Each number is 128 + 24 x the weight over its row's rms, rounded and kept within 0 to 255. Layers, rows and columns count from 0. The size above them is the row's rms in percent of the matrix's.

# layer 10 MLP down, 256x512, rms 0.14, rows 109-213, columns 192-255
size [101  97 100  95  98  93 104  98  97  95  99 100  99 102  97  99 100 104 101 105  96  96  95 100  96 102 110  95  96 104  95  95 103  96 104  95  98  96  95  99 101  97  98  99  94  97  96 103 106  95 103  99 100 102 100  99 104  98  97 103  99  96  93 103  94 101  96 104  92  93 104  94  97  97  96 101 107  98 105 103  96 101 103 100 102 100 111 102 101 107  91 104  97 100  90 102  98  93 105  98 101  99  95  96 103]
[[139 140 138 170 171 132 141  94 129 154 131 124 151  57 134 148 125 131 134 134 153 114 149 120 153  92 128  83 112 125 122 129 134  93 154 140  94 153 169 157  70 150 117 126 140 153 107 134 103 116 124 129 132  89 109 169 137  98 144 151 188 106 140 147]
 [123 125 141 139 135 149 122 171 115 123 129  96  84 130 139 127 140  95 114  99 152 105 110 141 142 128 142 127 105 127 157 125 139 157  95 136  47 138 106 111 169 160 102 174 131 143 117 104 106 129 107 171 117 147 131 104 155 114 112 110 124  96  98 172]
 [ 98  91 123 142 109 103 104 116 119 168  98 103 150 116 113  89 142 167 107 109 172 127 116 141 116 147 129 121  86 130 156 145 118 134 128 141 150 118 103  94  88 129 123 147 160 141 136 101 116 115  98 138 162 108  97 155 148 118 122  92 100 145 127 134]
 [159 154 164 144 136 164  87 144 123 111 128 128 114 106 126 133 122  92 105 123 131 175 152 142 116  94 119 129  71 119 124 132 126 170 121 124 121 136  95 156 145 121 133 119 125 130 116 112 101 130 162 122 126  38 157  63 127 136 135 123 118 125 100 131]
 [127  66 122 121 166 128 139 143 106 121 106 119 102 140 122 109 145 136 134 139 166 135 158 128 160 126 117 126 129 163 124 113 168 123 111 121 118 127 134 136 151 153 111 109 123 114 118 144 114 121  91 149 100 112 128 109 129 120 112 100 126  51 159 123]
 [103 126  93 132 136 115 137 134  99 133 133 144 178 103  95 129 108 136  96 108 109  92 155 111 120 121 102 112 100 102 145 168 118 109 138 130  97 105 122  96 133 114 114 113  98 111 147  91  87 138 104 114 120 109 169  93 154 105 138 134 116  91 124 132]
 [136 137 121 145 123 129  83 149 132 133 154 170  82 113 137 118 126 149 115  77  97 132 127 114 137 161 151 131 103 152 144 139 105 146 115 127 163 149 137 127 142 155 151 136 144 126  81 114 110 133 114 109 131 141 163  92 110 102 109 144 107 150 115  91]
 [133 112 159 115 109 142 127 112  91 112 140  93 106 167  98 106 113 169 116 114 101 139  85 155 129 104 140 131 121 144 122 131 119 145 166 123 122 140 149 169 117 119 155 102 113 164 115 109 140 165 140 137 138  75 145 166  74 108 124 161 117 145 138 127]
 [156 130 136  98 121 109  88 122 138 140 169 124 143 147 144 125 128 139 132 126 131 134 131  98 122 145 124 170  99  94 132 118 114 125 109 126 151 122 132  92 131 163  71 130 121 106 133 126 126 137 110 112 131 120 107 121 120 114 122 163 124  99  81 105]
 [109 159 139 138  91 111 154 142 133 183 139 116 125 100 174 114 112 131 116 122  90 133 130 134 118 127 175 143 160 138 150 137 167 129 147 141  94 125 137  70 105 106 166 152 166  97 142 141 119  98  92 111 120 165 107 116 149 119 133 123 114 147 139 136]
 [124 144 123 103 149 111 116 139 135 162 118  94  78 144  83 150 134 123 140 124 132 122 102 114  85 150 168 121 102 159 106 136 109 110 138 143 147 146 120 154 136 101 110 112 145 115 136 131 115 131 127 110 161 145 142 101 162 120 145 122 178 143 119 112]
 [ 97 127  68 104  86  97 136 117  93 134 132 181 150 108 161 117 120 130 130 131 144  95 146 138  94 121 156  95  82 150 131 172 112 149 150  97 164 112 130 111 125 120 122 149 148 146 159 114 109 128  89 137 127 157 159 145 175 154 126 151  75 116 143 175]
 [127  96 159 113 139 128 146 139 110 143 159 110 112 109 121 149 164 153 149 122 102  92 129 146 111 105 104 107 108 102  77 153 113 129 167 106 103 133 116 126 131 136 131 141 154 124 137 147 158 109 157 166 153 127 154 155 134 126 134 124 111 127 148  93]
 [163 147 106 123 167 172 107 143 149 155 128 124  93 169 120 133 123 145 128 149 155 166 113 100  97 160 154 129  91 123 118 129 133 173 142 142 176 129 128 141 147 117 125 158 154 115 131 148 141 177 144 152 102  69 102  91  94 161 145 110 168 173 136 127]
 [133 156 148 150  89 121 141 123 135 134 151 109 163  98  83 104 114 132 112 160 142 118  80 142 125 143  87 155 159  72 124 134  92 126 148 103 131 142 145 120 161 133 153 157 147 156  74 171 121 146 189 121 114 102 132  98 103 120 162 152 134 137 167 118]
 [104 132 136 142 142 110 122 125 104 127 134 135 110 172  93 113  94  73  87 152 164 105 143 130 135  78 130 159 119 131  83 137  95 164 189 135 132  87 132 104 150  79 148 133 120  94 114 118 127 134 139  92 140 118 106 117  65 167 127  87 126 130 108  98]
 [101 174 122 121 157 156 149 106 115 108 222  98 127 126 155 139 125 114 126 110 143 110 117  99 140 119 134 128 127 111 128 116 135 135 121 125 169 144 149 126 121 133 145 127 108 137 163  76 148 118 148 123 131 141 122 155 121 154 119 112 117 114 128 120]
 [131 138 111 136 126 121 124 150  85 130 150 103 110  98 127 148 131 131  91 140 151 134 104 162 100 142 107 126 167 113 127  86 157  96 147 133 130 134 131 123 129 167 146  90 111 169 146 119 140  86 137 159 117 115 141 140 138 135 105 114 112  99 174 133]
 [ 99  89 106  93 135 119 136 127 147 116 113 119 132  89  80 165 102 131 132  99 119 149 132 126 135 168 129 186 139 166 123 129 121 130 117  88 155  84 111 119 148 144 132 123 123 101 131 142 154 122 140 113 125  89 133  95  80 172 108 116 156 123 143 125]
 [103 129  85  84 136 116 132 123 139 122 159 173 125 154 161 172 140 136 122 128 121 119 135 157 155  97 124 117 120 121 130 105 163 145 155 115 121 138 156 171 147 178 157 179 132  90 125 119 133 121 139 130 132 153 117 136 109 132  99 106 108 100 155  99]
 [119 137 122 154 147  62 111 122 140 148 129 144 142 127 140 117  87 140 161  90  89  92 148 139 154 134 141 137 129 126  74 121 157 184  95 112 104 133 126 159 115 119 121 126 153 145 142 165 163 135 207 151  78 116 154 145 146 131 134 124 121 124 128 158]
 [133 135 150  91 125  91 126  98 106 162 115 142 109  54 121  76 148 137 119 137 116 106 180 135 122 154 130 118 148 134 130 121 124 157 124 145 135 134 152 118 147 132  83 165 104 165 136 161 154 185 161 158 121 117 133 149  88 165 126 132 139 112 140 120]
 [171  96 153 103  92 103 107 160 124 113 114 142  85 160 151 148 108 137 100 141 107 106 137 103  79 180 157 130 117 121 111 118 123 138 121 105 141 109 151 153 116  80 173 154 120 169 140 103 115 127 148 124 106 134 119 110 127 126 115 107 134 122 103 155]
 [120 122 136 132 112 105 128 114 109 156  84 182  98 131 145 136 108 145 132 100  87 157 147 116 144 131 146 114 111 130 163 133 111 144 151 116 120 138 150 135 163 111 141 103 116 124 104 143 144 133 139 135 125 121 133 154 147 170 107 152 123 105 160 112]
 [111 108 158 119 114 144 143 166 108 167 122 113 125 172 136  88 109 120 111 118  84 126 124 105 130 152 181 127 134  99 130  99 160  94 135 148  99 113 131 125 132 144 115 171 124 104  84  89 133 141  82 102  85 111  93 129 122 134  98 119 164 128 107 151]
 [104 119 116 147 117 147 128 141 104 151 169 121 109 145 150 140 139 136  86 109 125  98  97 135 152 132 102 126  96 145 139 110 146 121 120 161 106 143 122 136 182  58 130 161  65 142 111  92 162 132 119 133 141 127 131 137 115 114 145 123 109 140  59 110]
 [140 134 109 169 140 148 166  82 100 102 133 109  69  97 129 146 115 136 130 113  59 114 124 135 143 124 163 114 150 115 160 123 198 133 121 134 145 132 125 147 132 159 116 110 134 105 113 143 148 143 109 129 155 134 154 127 143 131 129 108 132 133 127 155]
 [136 157 128 122 151 129 101 125  98 107 156 157 112 113 114 124 151 105 159 189 106 166 117 135 115  91 117 123 191 183 113 134 139 165  97  96 129 138 145 133 127 111  80 116 138 140 135 142 132 153 132 123 136 131 105 154 134 147 150  97 116  93 111 123]
 [142 118 142  99 151 132 111 122 126 152 141 113 155 134 111 123 139 118 122 149 123  80  89 132 140 181 149 124 161 166 116  77 147 123 162 143 152 145 134  91 140 140 146 134 128 120 140 131 162  94 193 106 163 112 141 102 150 122 116 111 135 154 183 110]
 [106  86 130 119 116 171 119 139 138 100 118 114 112 125 138 117 111 120 162 163 139 135 118 155 108 119 143 125 147 136 142 122 147 154 105 201 157 150 129 158 140 152 141 122 120 136 141 114  58 142 168 124 135 128 143 103 110 116 147 103 142 115 114 104]
 [ 66 111 144  62  71 131 147 163 125 152 155 181 115 122 139  96 112 152 127 122 105 117 116 164 148 135 168 112 121 149 126 111  98 136 143  99 124 136 127 121 142 138 138 112 170 155 100 134 122 150 139 130 146 134 130 113 108 140 103 113 124 112 119 119]
 [117 166 127 116 107 135 112  89 141 117 135 135 177 168 150  65 110 143 140 124 123 151 183 156 107 118  74 165 103 118 171 121 127 125 116 136 163 135 134 162  95 143  91  75 148  97 102 124 125 104  93 146 124 138 130 142 156 142 120  91 152 171 137 139]
 [133 145 125 131 151 130 110 121 137 130 100 156 117 102  99 116 120 107 108 134 152 121 125 171 141 129 155 107 127  96  87 133 139 150 158 131 128 108 111 120 156 183 133 109  96 117 117 156 179 110 124 109 130 134 102 162  83 164 150 125 141  67 145 121]
 [141 132 111 112 158  83 128 125 117 125 113 108 119 117  79 160 113 159 112 124 132 119 142 133 117 128 148 132 155 109 129 116 113  72 121 122 137 142 184 117  97 108 150 144 113 148 161 140 141 137 156  95 154  67 154 169 136 130 142 145 145 137 166 139]
 [120 117 118 151 124 118 119 143  97 132 186 117 127 109 151 135 104 185 156 139  99 107 136 106 124  89 114  93 116 135 159 154 118 127 103  81 111 140 101  85  99 149 114 139 137 163 142 133 115 151  86 114 129 135 128 134 109 122 150 118 120 139  93 135]
 [143 122 114 135 106 194  90  85 125 144 109  94 156 155 142 175 168 137 106  93 139 141 122 158 147 145 122 115 107 102 103 136 146 151  80 129 132 121 130 111 116 132 118 149 166 155 112 111 162 122  85 104 140 181 152 100 151 172  85 138 124 142 147 119]
 [118 141 119  85 150 125 160 147 134 114 147 122  81 109 135 124 125 126 118 141 127 174 153 109 108 127 148 159  82 142 152 122 129 156 111 123 117 117 146 135 163 141 141 136 164 161 149  87  98 152 130 136 102  97 160 137 120 106  98  98 109 144 108  95]
 [110 156 153 135 116  98 153 140 120 103 120 157 132 117  94 154 103 120 120 124 137 114 127 166 139 162 107 161  87 140 114 151 111  90 142  85 150  89 114 108 198  99 102 146 130 168 138 126  86 160 160  96 139 143 134 162 125 127 158 132  78 109 155 150]
 [117  80 168 170 142 129 111 137 138  99 129 119 108 112 116 117 129 169 157 123 156 131 146 176 127 118  97 138 177 150 115  98 120 148 109 113 130 142  97 104 134 132  94 130 137 129 119 118  89 130 104 153 136 131 137 150 106 174 146 103 127 164 177 144]
 [117  96 110 132 127  91 152 134 122 124 135 124 136 129 130 107 173 158 149 171 155  94 125  91 120 116 150 152 111 142 114 110 139 161 156  81 110 157 135 129 124 144 126 105 151 157 116 110 107  96 181 133 112 125 129 107 140 131 116 145 137 113 120 146]
 [150 164 154 125 175 145 132 136 122  89 109 147 121 148 176 135 109 122 108 103 148 150 155 128 100 135 117 129  92 161 154 171  93 142  99 108  97 148 145 119 135 122 129 129 112 108  85 110 128 119  99 130 168  89 124 167 127  90 129 151 124 118 161 135]
 [152 129 124 104 134 142 166  99 152 132  99  92 133 110  94 148 118 114 107 114 191 167  85 122 124 106 126 115 121  84 116 116 132 114 111 159  87 124 152 165 102 138  78 140 108 145 113 146 146 117 141 125 136 107 105 129 122  67 108 130 147 141 117 130]
 [109 159 156  89 123 142 109 123 171 129 142 151 146  94 180 128 152 101 171  98 111 105 128 125 108  99 127 149 192 131  86 107 123 157  58 114 137 143 113 133 128 128 176 158 150 145  82 120 124 102 118 121 110 143 140 103 136 137 135 144 125 118 120 125]
 [156 131 101 145 124 144 106 119 154  95 161 148 131 144 130 118 100 144 123  96 116 126 148  91 146 134 130 105 130  76 115 107  92 160 112  89 117 123 129 126  89 100 132 152 129  84 172 104 129 136 141 119 129 142 126 172 134  80 120 130 148 148 150 131]
 [105 132  93 124 123 110 109  90 109 113 149 148 153 120 171 126  78 114 132 127 121 173 178 115 107 101 124 146  99  99 172 103 140 142  98 116 133  98 121 111 143  83 147 106  98 134 168 132  60 155 105 136 145 148 125 109 160 124 150 121 127 120 130 151]
 [118 126 159 139  88 126 129 125 136 120 102 128 111 134 126 135 141 107 143 123 166 147 153 116  94 106  85 148 145 104  95  81  94 112 131 110 118 170 124 116 145 145 103 137 143 123 108 128 130 116 130 178 148 118 136  76 113  98 140  93 149 108 141 146]
 [171 135 134 133 164 105 123 120 103 113 122  90 100 125  98  91 152 115 149 160 172 148 131 131  96 116 124 144 141 156 156 107 171 163 106 113 122 149 160 114 152 105 159  86 157 141 172 146 103 121 119  97 157 158 134 157 125 176 103  79 110 139 126 137]
 [101 117 138 123 143 155 137 164 148 109 134  86  86 108 114 116 132 150 119 102 152 127 128 135 147 156 124 107 154 162 128 117 129 174 129 161 154 105 138 119 178 153 134 152 115 126  88  93 125 128 188 141 128 120 148 128 112 113 113 116 144  81 145 154]
 [ 93 168 137 151 155 182 130 163 133 141 111 150 128 107  85 193 151 146 151 105 121 139 112 117 137 103 100  96 114 143 138 126 118 153  96 137 178 125 119 121 114  95 145 113 135 143 107 119 128 116 131 123  83 116  97 113  91 124 110 146  65 133 146 232]
 [144 166 129 132 155 126 134 163 158 138  96 170 148 116  88 132 179 124 138 110 141 149 130 124 118 108  78 122 124 143 121  95 160 121 134 100 134 160 111 115 105  78 159 109 122 186 155 186 123 150 136 132 137 132 152 100 112 139 159 152 112  66 157  90]
 [187 169 115 154 139  78 113 135 120 154 155 120 100 140 152  98 147 115 114 191 128 123 154 151 114 108 100 108 142 112  90 113 140 123 127 143 126 106 132 127 141 104 154 132 127 121 106 122 144 132  89 113 122 139 146 118 130  98 178 132 102 142 124 135]
 [139 107 115 126 121 110 124 170 161 119 111 109 107 128 119 130 110 127 165 138 111 130 128 125 170 131 133 127 135 157 128 117 127  91 111 103  98 168  86  96 130 138 102 128 113 142 101 130 112 142 134 124 124 135  92 183 114 103  75 144 114 126 167  87]
 [135 123 170 150  82 102  97 130 126 125 132 133 121 139 120 141 107 111 145 135 137  95 143 133 144 124 117 118 126 109 137 128 129  92 137 130  88 120 166 135 139  94 117 143 139 142 117 119 141 189 108 131 107 125 120 181  93 135 117 116 115 124 136 151]
 [ 91 111 141 149 108 122 138 101 122  86 131 114 130 137 131 148 150 103 138 154 125 115 122 114 123 141 126 144 153 139 185 119 151 141 149 132 106 120 159 140 145 137 133  81 159 152 160 126 122 150 153 141 108 112 105 136  90 106 158  81 107 166 132  97]
 [114 101 135  72 120 124  89 129 141 111  80 115 133 143 133  90 121 106 139 150 120 100 155 119 115 119 105 114 122 112  99 111  96 143 142 119 158 112 135 128 110 122 143 182 118 114 120  81 174 139 122 153 143  71 104 113 137 134  60 127 112 154 115 132]
 [155 172 116 105 151 181 180 107 119  90 115 128 164 148 118  90 129  70 101 123 129 134 123 138 121 122 142 130 137 127 130 151 116 172 109 110 145 128 146 158 115 133 119 157 125 167 144 161 143 150 104 114 129 111 109 136 109 154 133 117 105 184 128 129]
 [156 138 112 104 135 137 117 148  95 150 119 154 115 118 150 143 132 124 156 121 164  96  97 158 144 109 125 140 198 149 169 150 148 167 146 134  94 101  93 122  91 106 136 121 112 144 102  80 133 133 108 115  80 114 148  99 135 129  84 160 115 112  91 119]
 [131 105  95 149 100  96 115 107 139  99  80  91 123 136 165 127 140 154 112 149 138 129 134  90 142 122 128 137  91 116 136 123 123  83 133 130  51 165 131 115 109 114  99 134 129 108 161 131 127 155 116 142 121 118 125 156 154 135  81 105 118  67 134 145]
 [ 94  98 128 130 166 162 137 136 121 160 130 114 116 138 153 162 146 120  85 103 104  66  93 107 145 151 169 141 155 130 147 124 137 134 122 164  92 172 104 124 132  92 127  97 121 108 129 132 120 125 162 126 138 166 132 123 140  85 157  97 128 152 131 128]
 [157 142 103 129  95  59 155 126 130 128 181  96 162 120 149  79  99 131  87 163 139  92 197 132 147 150 132 158 117 120 101 125 113  75 134 141 115 119 148 122 111 109 106 153 177  96 136 129 173 102 130 110  84 139 117 161 146 124 155 139 170 147 165  89]
 [111 151 145 147 129 203 126 152 129 116 117 121 114 162 165 138 122 143 146 149 139 130 160 130 140 169 138 156  97 151 120 123  73 117 135 120 120 149 100 120 165 124 118 166 117 142  97 122 146 146 124 108 184 127 132  98 100 157 160 131 150  72 153 116]
 [149 121 161 140 129 127 137 132 107  74 128 123 139 139 135 128 111 142 101 135 103 138 153 139  92 133 119 163 152  98 130 135 124  94 134 160 108 102  96 147  99 149 114 114 123 150  98 142 136 111 138 101 139 133 102 112 112 127 103 115 128 121 128 163]
 [112 139 122 140 131 134 120 104 149 151  90 142 142 103 153  90 121 145 121 105 146 146 119 148 137 114 152 130 141 109 103 134 126 151 114 112 147 136 136 103 136 102 118 105 105 139 123 109 122 145 147 147 120 150 129 147 143 146 145  98 144 172 157  82]
 [136 143 118 159  95 165 122  90 136 127 109 139 117 117 138 140 130 105 119 136 104 137 139 148  82 130 155 189 150 126 123 145 113  74 127 157 143 144 136  94 143 122 145 103 154 119 133 120 123 118 145 114 141 145 107 114 116 116 158  93 139 182 111 141]
 [165 103 114  92 160 121 119 141 118 126 141 153 118 113 124 149 122 142 122  93 130  88 142 120 132 113  94 157 151 123 128 157 134 137 116 123 105 124 132 115  75 156 130 149 108 130  85 110 146 171 148 114  99 135 144 148 152  72 140 173 103  82 153 164]
 [ 92 149 133 162 121  89 126 112 113 174 119 166 147 162 107 151 124 137 130  89 117 137 115  79 117 149 120 131 135  89 117  73 149 128 163 117 174 110 139 150 146 189 106 137 146 158 170 129 104 125 150 125 116 141  97 168 154 127 145  82 156 123 128  87]
 [ 62 102 137 172 127 121 158 160  89 105 126 127 152  95 139 148 120 139 181 133 111 109 117 151 119  83 113 149 113 102 141 144 116 136  94 105 145 157 106 177 144 102 135 111  83 105 129 105 145  72 110 114 145 104 137 167 130 140 128 124 132 142 116 115]
 [155 168 122 121 141 127 171 159 115 113 108 133 116 135 121 104 130 146 145 125 126 138 120 116 143 113 156 105 114 112 139 139 129 102 129 148 130 183 123 140 138 130 128 134 127 143 153  92 140 161 168 126 156 130 115 132  71 113 129  92 157 146 133 108]
 [122 142  82 106 126 110 127  89 115 159 184 150 138 144 123 139 123 119 125 116 117 138 130 109 102 155 137 111 129  96 158 114 138 172 107 131 115 149  98 122 135  89  92 143 184 154 122 140 122 128 155 161 113  95 170  83 158 139 116 117 136 143 132 136]
 [142 133  89 168 100 169 113 151 125 116  94 143 116 105 106  85 120  98 119 101 132 103 126 113 111 173 127 138  89 120 134 106 124 160 140 164  95 158 119 166 132 147 150 124 141  78 110 138 111  91 142 102 114  99 136 108 128 125 126  84 114 129  93 101]
 [ 91  99 153 138 130 108 102 152 145 136 165 156 131 150 164 168  95 141 150 166 183 146 119 150 143 127 121 113 165  87 132 166 114  94 111 157 136 102 133 143 130 122 120 127 133 106  71 138  97 101  62 121 104  71 102 141 108  89 116 142 113 118 128  91]
 [135 155 116 127 174 126 146 166 152 108 140 146 131 142 104 120 144 136 124  82 103 156 153 106 152 149  94 164 103 119 134 114 138 141  96 161 147 115 150 155 133 125 123 121 155 115 147  96 132 194 102 154 126 136 132 127 137 148 143  88 163 116 131 108]
 [139 146 150 150 115  67 141 108 109 140 166 111 167 141 147  92 146 117 116 114 160 159  93 112 134 103 157 165 110 114 132 145 118 130 115 138 123 152 128 131 159 106 133 104 145 133 126 149 105 107 125 161 115 123 143 116 174 158 133  88 114 116 130  96]
 [175 161 147 127 135 123  81 122 119 139 128 141 115 149 120 151 115 109 136 123 160 152 106 146 114 125 150  82 164 136 154 110 119 175 128 148 119 200 128 150 126 154 135 108 137 116 114 158 112  77 139 146 137 114 149 132 107  89 128 150 139 143 113 111]
 [137 130 137 139 134 142 109 114 144  92 127 113 107 108  99 124  92 137 159 122 100 119  85 102  97  76  79 124  94 150 134 153 112 115 129 122 128 106 159 114 101 108 146 146 166 162 116 117 126  99 120 148 147 129  77 151 116 114 130 129 128 129 133 125]
 [120 153 141 144 147 122 109 123 148 139 102 178 110 171 117 119 116 115 158 112 125 140 134 140 144 170 125 100 125 153  97 122 124 182 124 130 119  93 151  90 138 145 148 125  89 139 132 127 119 100 116 123 128  87 130 115 166 156 132 141 148 112 153 127]
 [134 127 105 186 132 136 140  71 134 122 106 123  98 150 124 109 184 102 104 122  50 133 172 157 152 149 133 110 166  91 175 130 132 134 109 176 160 137  75 133  86 116 150  83 180 115 159 197 110 129 188 127  97 144 127 101 147 142 135 123 116 124 116 103]
 [ 92 108 176  95  98 129 135 135 135 155 160 124 155 112 118 157 109 125 132 115 112 135 101 126 164 101 170 112 146 114 120 111 115 123 135 124 130 165  82 129  93 113 178 115 155 143 135 107 138 125 129 129 140 138 109 107 147 107  97 100 129  87  86  85]
 [140 128 142 132 150 150 143  76 126  87  95 116 124 109 166 172 105 173 123 117 122 138  92 134 142 147 144 109 154  80 120 156 157 135 106 163 130 132 145 184 164  95 148 126 133 124 123 149 137 101 128  95 136 103 134 172 149 154 127 120 133 102 119 119]
 [ 84 137  90 132 145 120 170 142 109 129  98 154 141 143 127 113 145 120 101 129 117 129 116 106 132  97 107 132 117 155 118 172 118 119 136 150 166 108 108 198  94 136 119 114 110 141 118 143 115 112 132  90 142  91 164 106 113 184 107 129 143  51 108 159]
 [117 156 123 146 123 120 154 130 107 131 129 122 164 123 144 148 134 103  67 122 135 111 119 120 142 113  89 120 124 117 160 118 120 115 122 187 144 181 134 161 126 164 132  92 129  79 126 167 159 120 165  93  96 123 109 194 143 138 102 143 148 136 154 138]
 [131 142 114 128 123 120 116 168 159  86 165 139 147 121 110 109 149 168 148  87  78 129 141 130 126 151 115 172 154 123 152 120 141 138 136 113 139 147 164 109 164 158 127 135 135 123 113 112 169  95 146 126 148 101 124 115 155 159 107  98 116 141 118 146]
 [147 129 136 146 134 131 110 168 119 123 152 140 133  96 147 121 155 169 174 149 115 144 136 140 158 126 147 102 159 140 124 152 135 111 133 110 152 117 149 145 141 124 106 146 106 147 118 111  95 133 136 140 124 107 118 127 102 119 129 153 144  83 138 150]
 [111 149 171  93  93 137 110  98 152 120 115 114 169 134 132 135 130 141  34 119 137 124 155 135 146  98 117 165 123 107 110 133 127 116  82 137 133 133 189  89 163 105 150 149 135 100  99 127 156 111 105 123 164 124 146 115 134 161 128 132  99 132 135 161]
 [164  90 170 113 127 143 140  91 130 157 129 161 115 128 138 169  63 105 160 114  99 124  71 134 174 149 117 152 114 106 120 136 125  88 116 118 107 107 148  97 164 103  95  88 138 152 143 142 126 114 110 122 139 175 107 148 130 102 120 107 142 114 128 110]
 [137  66 151 119  98 120 138 111 120 104 162 105 103 139 136 151 156 141 146 109 122 158 128 146 112 101 105  94 119 108 113 122 116 178 138 117 103 121 146 145 114 134 143 121 143 130 118 125  77  90  84 122 125 128 151 153  95 143 107 167 112 137 141 119]
 [146 134 129 160 122 153 115 143 139 115 108 117 122 159 124 105 120 161 118  97 126 108 148 138 129 147  87 112 145 147 115  91 120 111 128 138 141 151 141 138 113 109 135 133 112 129 111  94 123 133 104 148 130 141 108 125 121 180  82 126 116 143 107  95]
 [143 148 110 130 156 151 151 124 122 113 116  95 165 135 134 146 104 107  97 129 139  90 175 103 105 161 113 127 105 114 127 133 111 107 125 131 123 159 105 111 108 103 136 130 160 124 106  72 122 117 109 127 150 111 115 147 142 113 107 129 143 105 128  98]
 [ 89 101 177 128 162 111 140 161 110 155 111  89 145 150 129 166 154 131 104  99 143 137 121 134 113 117 143 142  98 116 130 159 128 149 115 129 111 136 122 132 136  86 130 101  92 105 139 136 141 125 100 156 119 103 139  84 123 119 110  76 126 112 108 115]
 [136 111 136 132  82 139 149 134 135  97 101 133 136 177 135  94 155 119 123 134 126 149 149  95 139 127  96 151 138 159 136 130 179 172 141 114 124 139 132 129 141 123 161 159 110  95 140 125 119 118 137 118 142 156 135 130 147 133 143 111 131 130 128 129]
 [151 106  72 163  94 119 138 132 117  68  84 131 143 124 162 158 116 119 147 123 148 134 140 140 163 160  87 155 141 162 151 148 129  97 126  92 126 142 138 153 125 105 145 130 124 156 127 130 143 108 134 137 162 146 136 130  70 114 116 117 161 154 132 135]
 [110 113  77 176 127  55 155 131 128 161 152 107 108 104 117 169 147 129 120 138 178 138 106 126 129 124 150 137 130 113 101 149 152 157 108 114 106 163 105 180 121 148 132 134 147 165 126 165 134 131 114 132 125 130 121 127 172 128 103  99 138 134 103 141]
 [119 152  98  95 143 125 101 125 135 104 124 103 136 163  93 117 155 109 111 110 155 136 146 108  96 149 100  96 150 125 118 136 113  93 156 142 133 126 166 159 128  98 104 103 147 150 161 138 114 130 106 109  48 172 106 104 131 155 144 123 108 135 126  86]
 [131 101 125  93 148 103 135 131 124 120 107 124 124 108 153  92 131 155 127 104 125 102 119 132 133 144 148 122 127 107 130 137  98 136 108 110  86 140  98 115 137 143 115 109 128 157 116 151 134 142 163 132  92 112 158 124 118 159 156 166 136 108 162 152]
 [106 125 125  95 122 124 107 137 123 107 144 145 176  68 149 108 150 104 156 163 125  66 147 101 126 120 169 125 115 114 137  96 127 160 125 132 123 113 131 113 158 133  92 163 189 114 144 104 158 168 137 113 139 166 152 169 127 141 163 182 103 125 129 141]
 [135  91 107 175 120 114 149 118 148  81 127 140  92 117 121 161 162  65 113 139 106  79 133 161 111 160 150 126 126 105  89 148 152 139 135 117  99 137  94 129 137 105 123 136 135 126 110 132 131 134 140 131 174 131 126 120 122 124  83 122 131 139 132 153]
 [ 62 158 131 161 126  88 152 108  98 113  88 120 115 168 108  85 109 132 160 121 110 109 126 145 122  87 174  95 139 124 135 148  95  82  84 139 119 156  87  75  83 133 141 155 144 190 136 118 154 128 141 140 147 134 115 129 108 143 101 124 121 149 124 127]
 [121 139  87 127 147 134 138 153 141 150 120 104 117 116 141 147 104 130 148 120 135 121  93 181 154 130 130 138 120 111 102 108 139 139 146 127 154 105  97 177  84 141  92 141 113 154 134  88 109  98 110 119 143 134 138 145 121 116 111 100 124 125 105 116]
 [123 144 130 112  89  97 120 175 111 121 206  95 145 130 138 150  89  94 125 162 122 178 148 193 193 128  95 148 143 115 124 131  55  92 129 117 124 144 128 115 129 139 142 112 148 127 127 117 165 141 133 124 146 152 116  87  69 163 155 131 131 137 169 106]
 [132  98 129  99 136 164 161 148  89 155 126 128  99 128 135 147 132 140 147 119 114 150 117 133 132 126 121 139 100 106 110 110 142 156 100 131 152 106 145 130 189 121 121  85 109 128 109 126 141 111 168 156 145 104 192 105 115 122  74 152  74 112 100 101]
 [120 133 171 146 114 144  87 113 152 158 112 126 114  77 112 152 128 143 110 119  89 138 146 177 140 106  97 114 163 133 122 152 123 141 134 103 145 113 143 170 137 115 110 138 141 122 155 105 124 108 103 127 169 149 171 119 133 119 144 140  97 105 136  71]
 [ 91 114 147  94 151 148 119 104 133 110  90  98 127 115 107 152  99 148 163 163 142 132 146 129 116 117 107 134 141 143 162 145 113 162 140 146 115 129 162 100 121 130  92 134 113 142 104 138 146 108 119 104 141  62 120 111  93 127  92  99 116 110 165 107]
 [133 157 101 144  93 115 133 127 127 108 103 149 125 148 115 144  96 113 128 138 101 100 141 148  97  91 143 146 134 105 144 135 136 161 137 108 126 115 136 139 133 113 133 184 140 132 126 123 132 150 141 103  90 166 134 147 135 130 110 159 135 116 136  93]
 [140 104 135 109 136 134 102 138 143 114  98 147 104 166 113 125 100 110 135 139 111 138 159 112 121 149 147  74 138 143  98 126 134 113 145 112 124  84 119 141 149 141 160 148 146 160 131 103 140 131 156 124 169 102 102 141 133 115 164 145 148 126 152 133]
 [108  86 130 127 132 156 120 139 139 117 120 122 133 108 106 103 123 120 172 152 146 145 135 130  78 178 144 142 114 158  91 158 120 167 134 110 149 133 112 143 161 103 140 164 155 158 117 118 102 142 136 161 120 151 121 100 177 138 119  95 126 139 135 123]]